config.toml
n_layer = 11
head_dim = 32
norm_place = "mix"
qk_norm = true
bias = "none"
init_std_up = 0.0451
lr_mult_o = 0.601
beta1 = 0.9
warmup_steps = 468
decay_fraction = 0.681
final_lr_fraction = 0.05
batch_tokens = 8192
dataset = "wikipedia_en"
Each number is 200 + 30 x the weight over its row's rms, rounded and kept within 0 to 999. Layers, rows and columns count from 0. The size before them is the row's rms in percent of the matrix's.

# q: layer 4 attention query, 128x128, rms 0.0824, rows 103-127, columns 0-63
# k: layer 4 attention key, 128x128, rms 0.0802, rows 103-126, columns 0-63
q103,112,172,172,176,209,170,211,223,187,208,202,192,171,213,221,188,210,191,163,175,215,178,233,216,141,165,210,221,187,231,233,187,254,212,199,184,214,225,168,228,233,216,225,171,199,180,149,255,224,218,211,212,145,181,251,151,204,189,232,241,221,166,199,214,169
k103,117,211,272,189,166,253,205,186,143,164,168,237,210,223,198,169,124,220,177,234,193,208,198,211,258,215,221,215,207,204,206,204,204,165,229,215,209,208,221,205,197,160,184,220,206,167,173,174,149,142,193,181,242,199,199,215,169,209,184,154,165,269,232,218,209
q104,098,210,164,153,204,190,202,195,217,163,174,181,223,190,231,295,194,192,181,207,177,168,196,188,205,231,213,181,221,227,244,171,164,212,182,210,150,211,185,194,213,230,223,225,186,227,207,136,196,206,156,186,202,237,192,184,162,202,203,170,161,206,273,176,209
k104,107,196,166,204,123,183,196,177,185,151,179,230,192,229,228,219,261,228,214,153,201,188,220,194,189,228,211,220,196,202,197,161,195,260,155,202,154,216,190,163,217,188,242,178,237,248,221,215,224,289,200,169,121,219,193,183,164,233,146,216,185,193,218,192,177
q105,113,187,189,131,253,201,184,217,216,208,224,204,203,210,195,261,203,115,168,237,142,151,235,169,212,198,204,116,201,154,274,181,200,245,219,225,139,208,215,181,212,117,185,222,179,201,208,164,193,262,173,229,197,198,205,172,196,190,205,180,195,181,233,160,202
k105,094,212,203,215,227,200,189,184,173,222,211,214,210,226,225,154,196,169,219,220,192,200,179,158,162,206,243,202,226,201,233,221,233,244,166,166,170,249,171,179,180,243,203,186,178,162,213,182,249,200,237,148,173,261,156,240,179,160,239,190,211,269,206,228,218
q106,089,211,221,180,192,195,212,203,216,176,226,170,223,214,202,253,199,222,189,122,237,150,202,212,201,206,185,202,262,183,162,202,121,197,221,193,210,172,181,201,185,238,168,236,181,228,183,174,215,169,160,192,212,251,206,157,176,157,203,148,117,222,190,204,199
k106,103,178,178,217,202,181,162,200,202,189,150,191,186,220,212,203,235,243,215,161,154,209,224,229,183,216,208,208,170,220,272,210,206,175,156,167,175,162,236,137,211,232,205,168,223,261,245,209,236,220,191,203,184,178,214,189,180,155,183,281,216,165,202,195,166
q107,097,160,194,168,212,232,173,218,198,216,219,183,226,254,160,200,181,145,211,226,200,220,263,154,174,221,222,195,173,153,204,213,226,182,214,188,143,163,169,198,191,138,222,176,226,193,121,198,207,213,206,203,207,215,234,190,150,216,160,172,205,227,169,204,280
k107,111,188,226,173,143,227,215,172,171,193,77,210,182,234,217,209,225,243,187,199,233,190,159,186,215,195,199,190,186,215,193,234,199,238,176,234,239,207,206,221,215,226,170,164,247,199,222,217,136,216,199,152,195,222,157,226,227,162,217,199,201,229,253,219,181
q108,108,185,180,154,219,221,210,198,209,239,185,250,188,237,175,253,188,169,189,179,203,127,189,164,212,214,174,173,198,143,191,188,207,181,247,210,206,211,226,138,229,190,171,189,183,199,160,167,202,233,174,230,190,197,182,159,206,157,197,250,229,208,186,158,162
k108,115,186,213,217,218,184,210,191,187,203,187,192,173,237,211,196,208,227,210,205,182,175,161,172,218,212,245,176,186,200,224,172,199,225,196,226,196,201,210,180,188,229,161,182,191,211,218,197,202,221,178,121,187,250,137,264,209,172,277,242,196,179,222,197,199
q109,105,242,159,246,168,115,208,192,215,181,220,183,212,161,259,170,180,218,199,143,154,217,195,225,223,275,236,201,194,190,133,172,220,201,255,220,200,168,231,188,161,159,217,158,179,262,154,214,179,230,194,189,208,217,199,208,209,174,169,194,164,170,146,225,254
k109,098,188,279,178,170,210,153,157,199,200,212,276,183,213,189,225,206,191,222,188,238,153,247,244,190,167,153,217,276,214,223,132,191,206,246,213,217,188,219,191,205,203,209,194,201,209,226,190,224,204,195,237,172,156,225,182,184,189,171,179,150,122,205,173,165
q110,112,209,188,215,187,166,201,195,214,225,151,216,182,237,171,187,168,183,214,195,149,223,206,207,192,206,223,167,155,194,197,186,203,196,206,248,264,205,239,192,152,247,220,213,185,211,298,190,219,175,212,230,198,210,154,196,171,231,182,255,207,190,239,239,127
k110,110,183,196,212,188,221,228,218,207,210,249,227,221,179,239,178,164,170,225,212,187,173,194,209,183,208,168,193,194,153,188,146,151,172,150,185,220,177,204,217,175,217,170,215,189,186,182,230,238,132,227,205,233,201,218,133,240,200,222,230,236,233,179,186,193
q111,113,186,223,177,212,205,189,188,201,208,167,179,187,248,179,191,203,214,237,170,197,144,262,186,220,263,180,190,167,175,109,176,152,182,200,201,240,209,228,187,206,145,186,214,162,203,196,176,250,220,204,227,217,199,189,156,204,185,191,224,224,197,182,220,196
k111,123,238,286,210,264,165,241,146,215,227,242,210,219,156,189,147,170,168,215,189,208,185,200,223,181,153,254,180,187,168,229,157,219,163,188,202,214,197,208,197,199,210,162,214,174,192,187,236,233,173,234,209,238,219,195,237,245,199,255,266,187,178,255,180,207
q112,093,248,177,237,238,207,202,208,196,206,171,191,182,195,192,166,236,230,252,186,187,230,133,232,192,150,192,219,217,251,199,170,180,187,176,207,206,205,164,207,193,250,197,188,191,199,229,168,140,224,217,188,200,195,182,256,162,260,207,211,229,228,170,287,156
k112,103,206,235,216,194,213,152,232,177,247,252,202,208,153,174,204,205,145,196,179,213,237,247,165,174,176,149,194,201,203,186,193,177,244,210,162,187,161,182,237,200,203,194,196,224,194,192,221,142,248,222,209,210,184,254,136,175,197,168,233,210,154,150,171,203
q113,098,199,238,197,142,210,237,207,174,207,184,211,230,213,192,182,199,206,202,188,242,217,245,174,208,210,191,173,177,175,206,214,207,144,189,177,186,213,190,190,170,179,220,215,239,169,183,193,202,185,223,221,182,251,249,250,250,211,235,242,209,232,201,185,197
k113,109,205,196,251,170,184,214,236,235,177,133,204,209,210,211,209,143,207,188,193,211,234,198,271,158,165,228,149,161,218,197,163,172,172,192,248,207,178,227,193,158,229,182,186,219,219,226,212,192,149,219,178,192,192,253,207,204,273,209,162,219,248,223,201,146
q114,095,164,231,209,249,170,187,220,205,170,188,237,219,225,151,235,174,180,154,225,228,171,250,212,164,189,192,187,186,159,167,240,244,168,188,204,213,202,166,194,223,149,157,266,198,219,169,218,176,204,174,161,215,195,236,207,242,200,239,191,186,145,160,171,204
k114,102,249,218,132,193,249,243,186,207,216,207,172,211,202,208,224,195,209,242,203,224,235,193,185,214,203,231,205,249,264,180,228,170,175,187,213,206,169,186,184,218,218,176,191,175,189,261,142,177,188,232,187,249,213,220,170,164,199,241,194,210,249,185,259,204
q115,089,223,204,185,176,179,186,257,192,218,179,190,208,197,251,148,183,135,196,192,168,226,217,184,148,197,207,172,168,147,224,242,221,247,191,233,229,168,234,229,184,181,210,178,148,174,199,227,164,252,212,194,174,215,253,161,226,198,248,187,217,181,178,226,189
k115,112,217,199,202,222,242,200,176,215,210,213,206,236,207,187,188,181,187,197,220,222,213,179,218,193,209,196,168,225,188,184,242,206,177,238,217,183,174,193,204,155,219,190,167,252,189,173,178,185,140,197,195,260,177,212,211,153,199,189,138,187,280,200,245,160
q116,095,154,254,221,179,219,222,206,175,255,251,159,227,207,171,188,198,237,158,185,252,182,215,222,201,214,182,208,201,220,261,204,219,203,185,199,177,182,193,198,166,290,210,147,253,160,213,212,222,148,249,184,170,193,221,169,207,189,210,244,222,238,260,201,194
k116,100,201,160,229,193,191,172,193,214,162,188,205,195,218,176,176,146,184,171,244,153,260,144,213,192,230,214,130,158,162,181,226,207,147,164,189,216,200,234,230,223,176,209,204,206,210,149,226,219,198,223,228,211,180,226,250,281,207,153,208,199,224,186,223,190
q117,104,170,181,195,211,159,211,202,206,210,150,182,209,138,227,224,217,204,167,190,190,148,179,206,165,199,182,226,236,209,202,215,169,233,142,254,236,252,229,157,205,287,220,173,123,221,204,153,193,228,195,166,195,210,198,217,247,165,240,222,182,186,200,221,175
k117,105,235,201,202,229,180,171,175,219,174,247,203,215,179,198,199,174,220,215,201,197,216,233,238,238,238,229,157,236,222,217,179,144,209,204,176,151,127,185,185,155,209,232,193,231,221,186,170,222,198,185,185,217,207,204,158,130,248,107,196,183,188,165,221,211
q118,089,202,202,250,179,202,174,201,200,222,236,187,167,165,242,139,195,212,192,185,187,267,158,169,220,228,214,226,175,245,207,179,214,218,192,227,218,180,208,232,172,249,246,148,194,221,246,243,217,134,276,190,211,181,176,215,176,255,176,198,225,199,187,219,215
k118,102,187,177,178,209,225,183,209,198,204,247,189,195,143,137,188,212,160,173,256,219,176,198,202,215,199,160,167,181,148,126,207,181,181,232,191,233,215,202,244,216,153,193,211,219,195,144,253,218,181,203,292,199,191,236,235,265,169,162,186,208,182,175,204,227
q119,103,218,203,257,184,143,193,236,208,192,217,175,212,159,231,167,178,212,242,199,221,234,145,220,184,199,227,172,199,186,164,248,169,187,206,201,249,183,214,232,176,136,198,208,133,219,198,189,188,238,187,187,192,191,233,128,173,186,181,204,182,157,97,238,206
k119,107,226,238,200,185,248,203,194,241,234,254,177,210,174,179,178,244,144,225,177,206,178,233,287,157,152,151,195,234,181,201,162,178,171,244,209,171,172,205,183,249,236,200,169,211,209,208,193,195,181,229,269,245,168,231,173,222,140,183,210,203,202,224,197,171
q120,102,222,195,196,188,177,188,218,202,183,183,185,252,199,198,188,208,212,219,174,213,224,231,253,175,186,189,177,210,158,209,234,188,199,213,224,247,147,199,179,144,207,144,203,172,176,184,159,206,197,199,140,247,232,217,178,149,160,215,135,141,184,177,220,212
k120,096,191,218,173,157,227,166,194,202,239,238,198,216,167,178,227,212,194,203,149,214,205,172,212,118,209,227,253,223,215,212,251,225,183,242,200,212,156,194,169,170,247,235,189,196,234,209,170,213,240,205,226,228,177,183,152,176,119,216,201,155,185,228,272,186
q121,111,236,157,271,204,198,183,202,199,220,163,167,194,227,242,178,201,243,205,161,193,232,166,197,180,225,223,227,176,189,188,151,216,222,184,249,231,199,195,216,202,216,221,150,215,196,220,174,161,177,203,205,225,223,160,233,177,259,189,229,202,216,205,257,189
k121,103,238,245,175,183,243,220,221,177,201,218,251,235,133,214,159,159,189,211,160,210,192,225,200,233,181,138,174,198,192,146,140,145,204,200,176,197,157,194,240,232,195,178,239,225,208,177,268,122,228,207,229,167,183,226,144,200,236,185,233,197,160,171,221,181
q122,103,185,221,204,206,224,235,166,182,223,172,213,189,244,199,168,179,221,224,197,213,218,231,153,215,179,200,186,189,151,184,238,195,181,216,170,245,183,244,220,197,176,198,233,244,189,176,219,211,164,211,192,244,197,160,170,225,211,194,185,193,275,202,165,186
k122,100,226,150,212,225,182,240,229,195,216,188,195,222,188,187,187,149,229,221,195,198,199,174,256,189,169,214,181,171,195,175,182,184,204,181,229,205,214,183,172,217,253,164,181,205,190,234,232,162,198,147,241,218,218,207,245,234,217,220,271,262,214,211,210,189
q123,083,228,164,214,221,222,204,183,201,240,199,201,169,157,211,180,213,194,221,221,190,230,152,176,215,162,203,209,176,224,249,176,235,272,204,222,185,194,215,202,202,203,181,152,220,168,243,190,159,198,263,240,206,197,158,252,175,213,181,187,243,261,203,240,148
k123,092,208,226,178,232,196,199,223,182,275,223,220,189,191,170,142,181,158,136,221,201,188,194,169,192,226,179,195,183,155,170,226,213,216,256,194,182,232,172,242,145,179,228,237,174,191,141,237,174,193,208,227,186,245,200,208,192,191,251,225,221,171,178,206,269
q124,097,199,234,244,243,217,225,222,204,215,203,195,151,229,177,163,184,264,206,181,211,205,237,234,207,174,212,225,185,223,196,210,226,240,197,197,204,195,160,236,228,194,144,252,265,173,277,260,170,188,207,230,189,199,214,161,213,239,207,177,201,183,221,172,192
k124,095,227,169,203,216,180,193,212,221,200,278,213,215,221,220,169,184,183,204,170,176,273,195,142,224,215,200,208,203,193,199,240,235,184,174,204,221,220,192,214,259,129,156,221,180,167,177,206,166,198,192,263,214,204,236,216,202,186,220,206,226,225,171,205,194
q125,114,208,189,109,205,204,138,218,234,202,202,212,197,168,238,215,204,169,198,210,195,242,245,218,202,210,262,207,211,239,182,181,215,206,174,191,171,181,200,188,210,174,266,192,185,225,184,168,260,229,221,202,183,166,229,165,173,218,169,194,179,66,175,192,218
k125,108,195,174,211,158,172,154,219,207,149,179,262,203,192,153,196,205,210,165,225,200,137,210,192,186,268,182,253,223,185,259,150,197,184,195,138,199,189,226,199,200,237,216,192,220,178,240,211,203,154,255,195,238,173,152,202,222,186,177,171,227,207,184,142,213
q126,100,180,192,229,252,192,185,206,198,210,185,165,224,173,152,195,157,258,207,227,235,166,185,199,215,243,199,231,197,224,173,220,173,184,214,188,219,242,200,200,241,212,246,169,220,257,151,183,222,148,218,179,217,161,219,176,223,208,196,226,229,166,156,161,236
k126,096,228,219,202,165,205,196,213,199,180,200,187,155,170,154,235,234,218,213,201,178,190,188,215,236,194,146,177,205,206,216,214,162,205,197,212,226,180,204,238,240,192,228,240,194,197,236,252,234,242,193,224,232,231,238,240,232,222,161,220,200,180,196,206,203
q127,111,244,230,170,207,210,184,221,205,132,211,200,210,172,233,247,217,193,197,217,142,180,163,213,209,167,208,164,219,193,222,219,197,220,152,184,213,217,202,210,225,133,184,273,158,173,235,186,210,250,154,221,224,193,218,233,228,163,209,140,173,215,170,199,189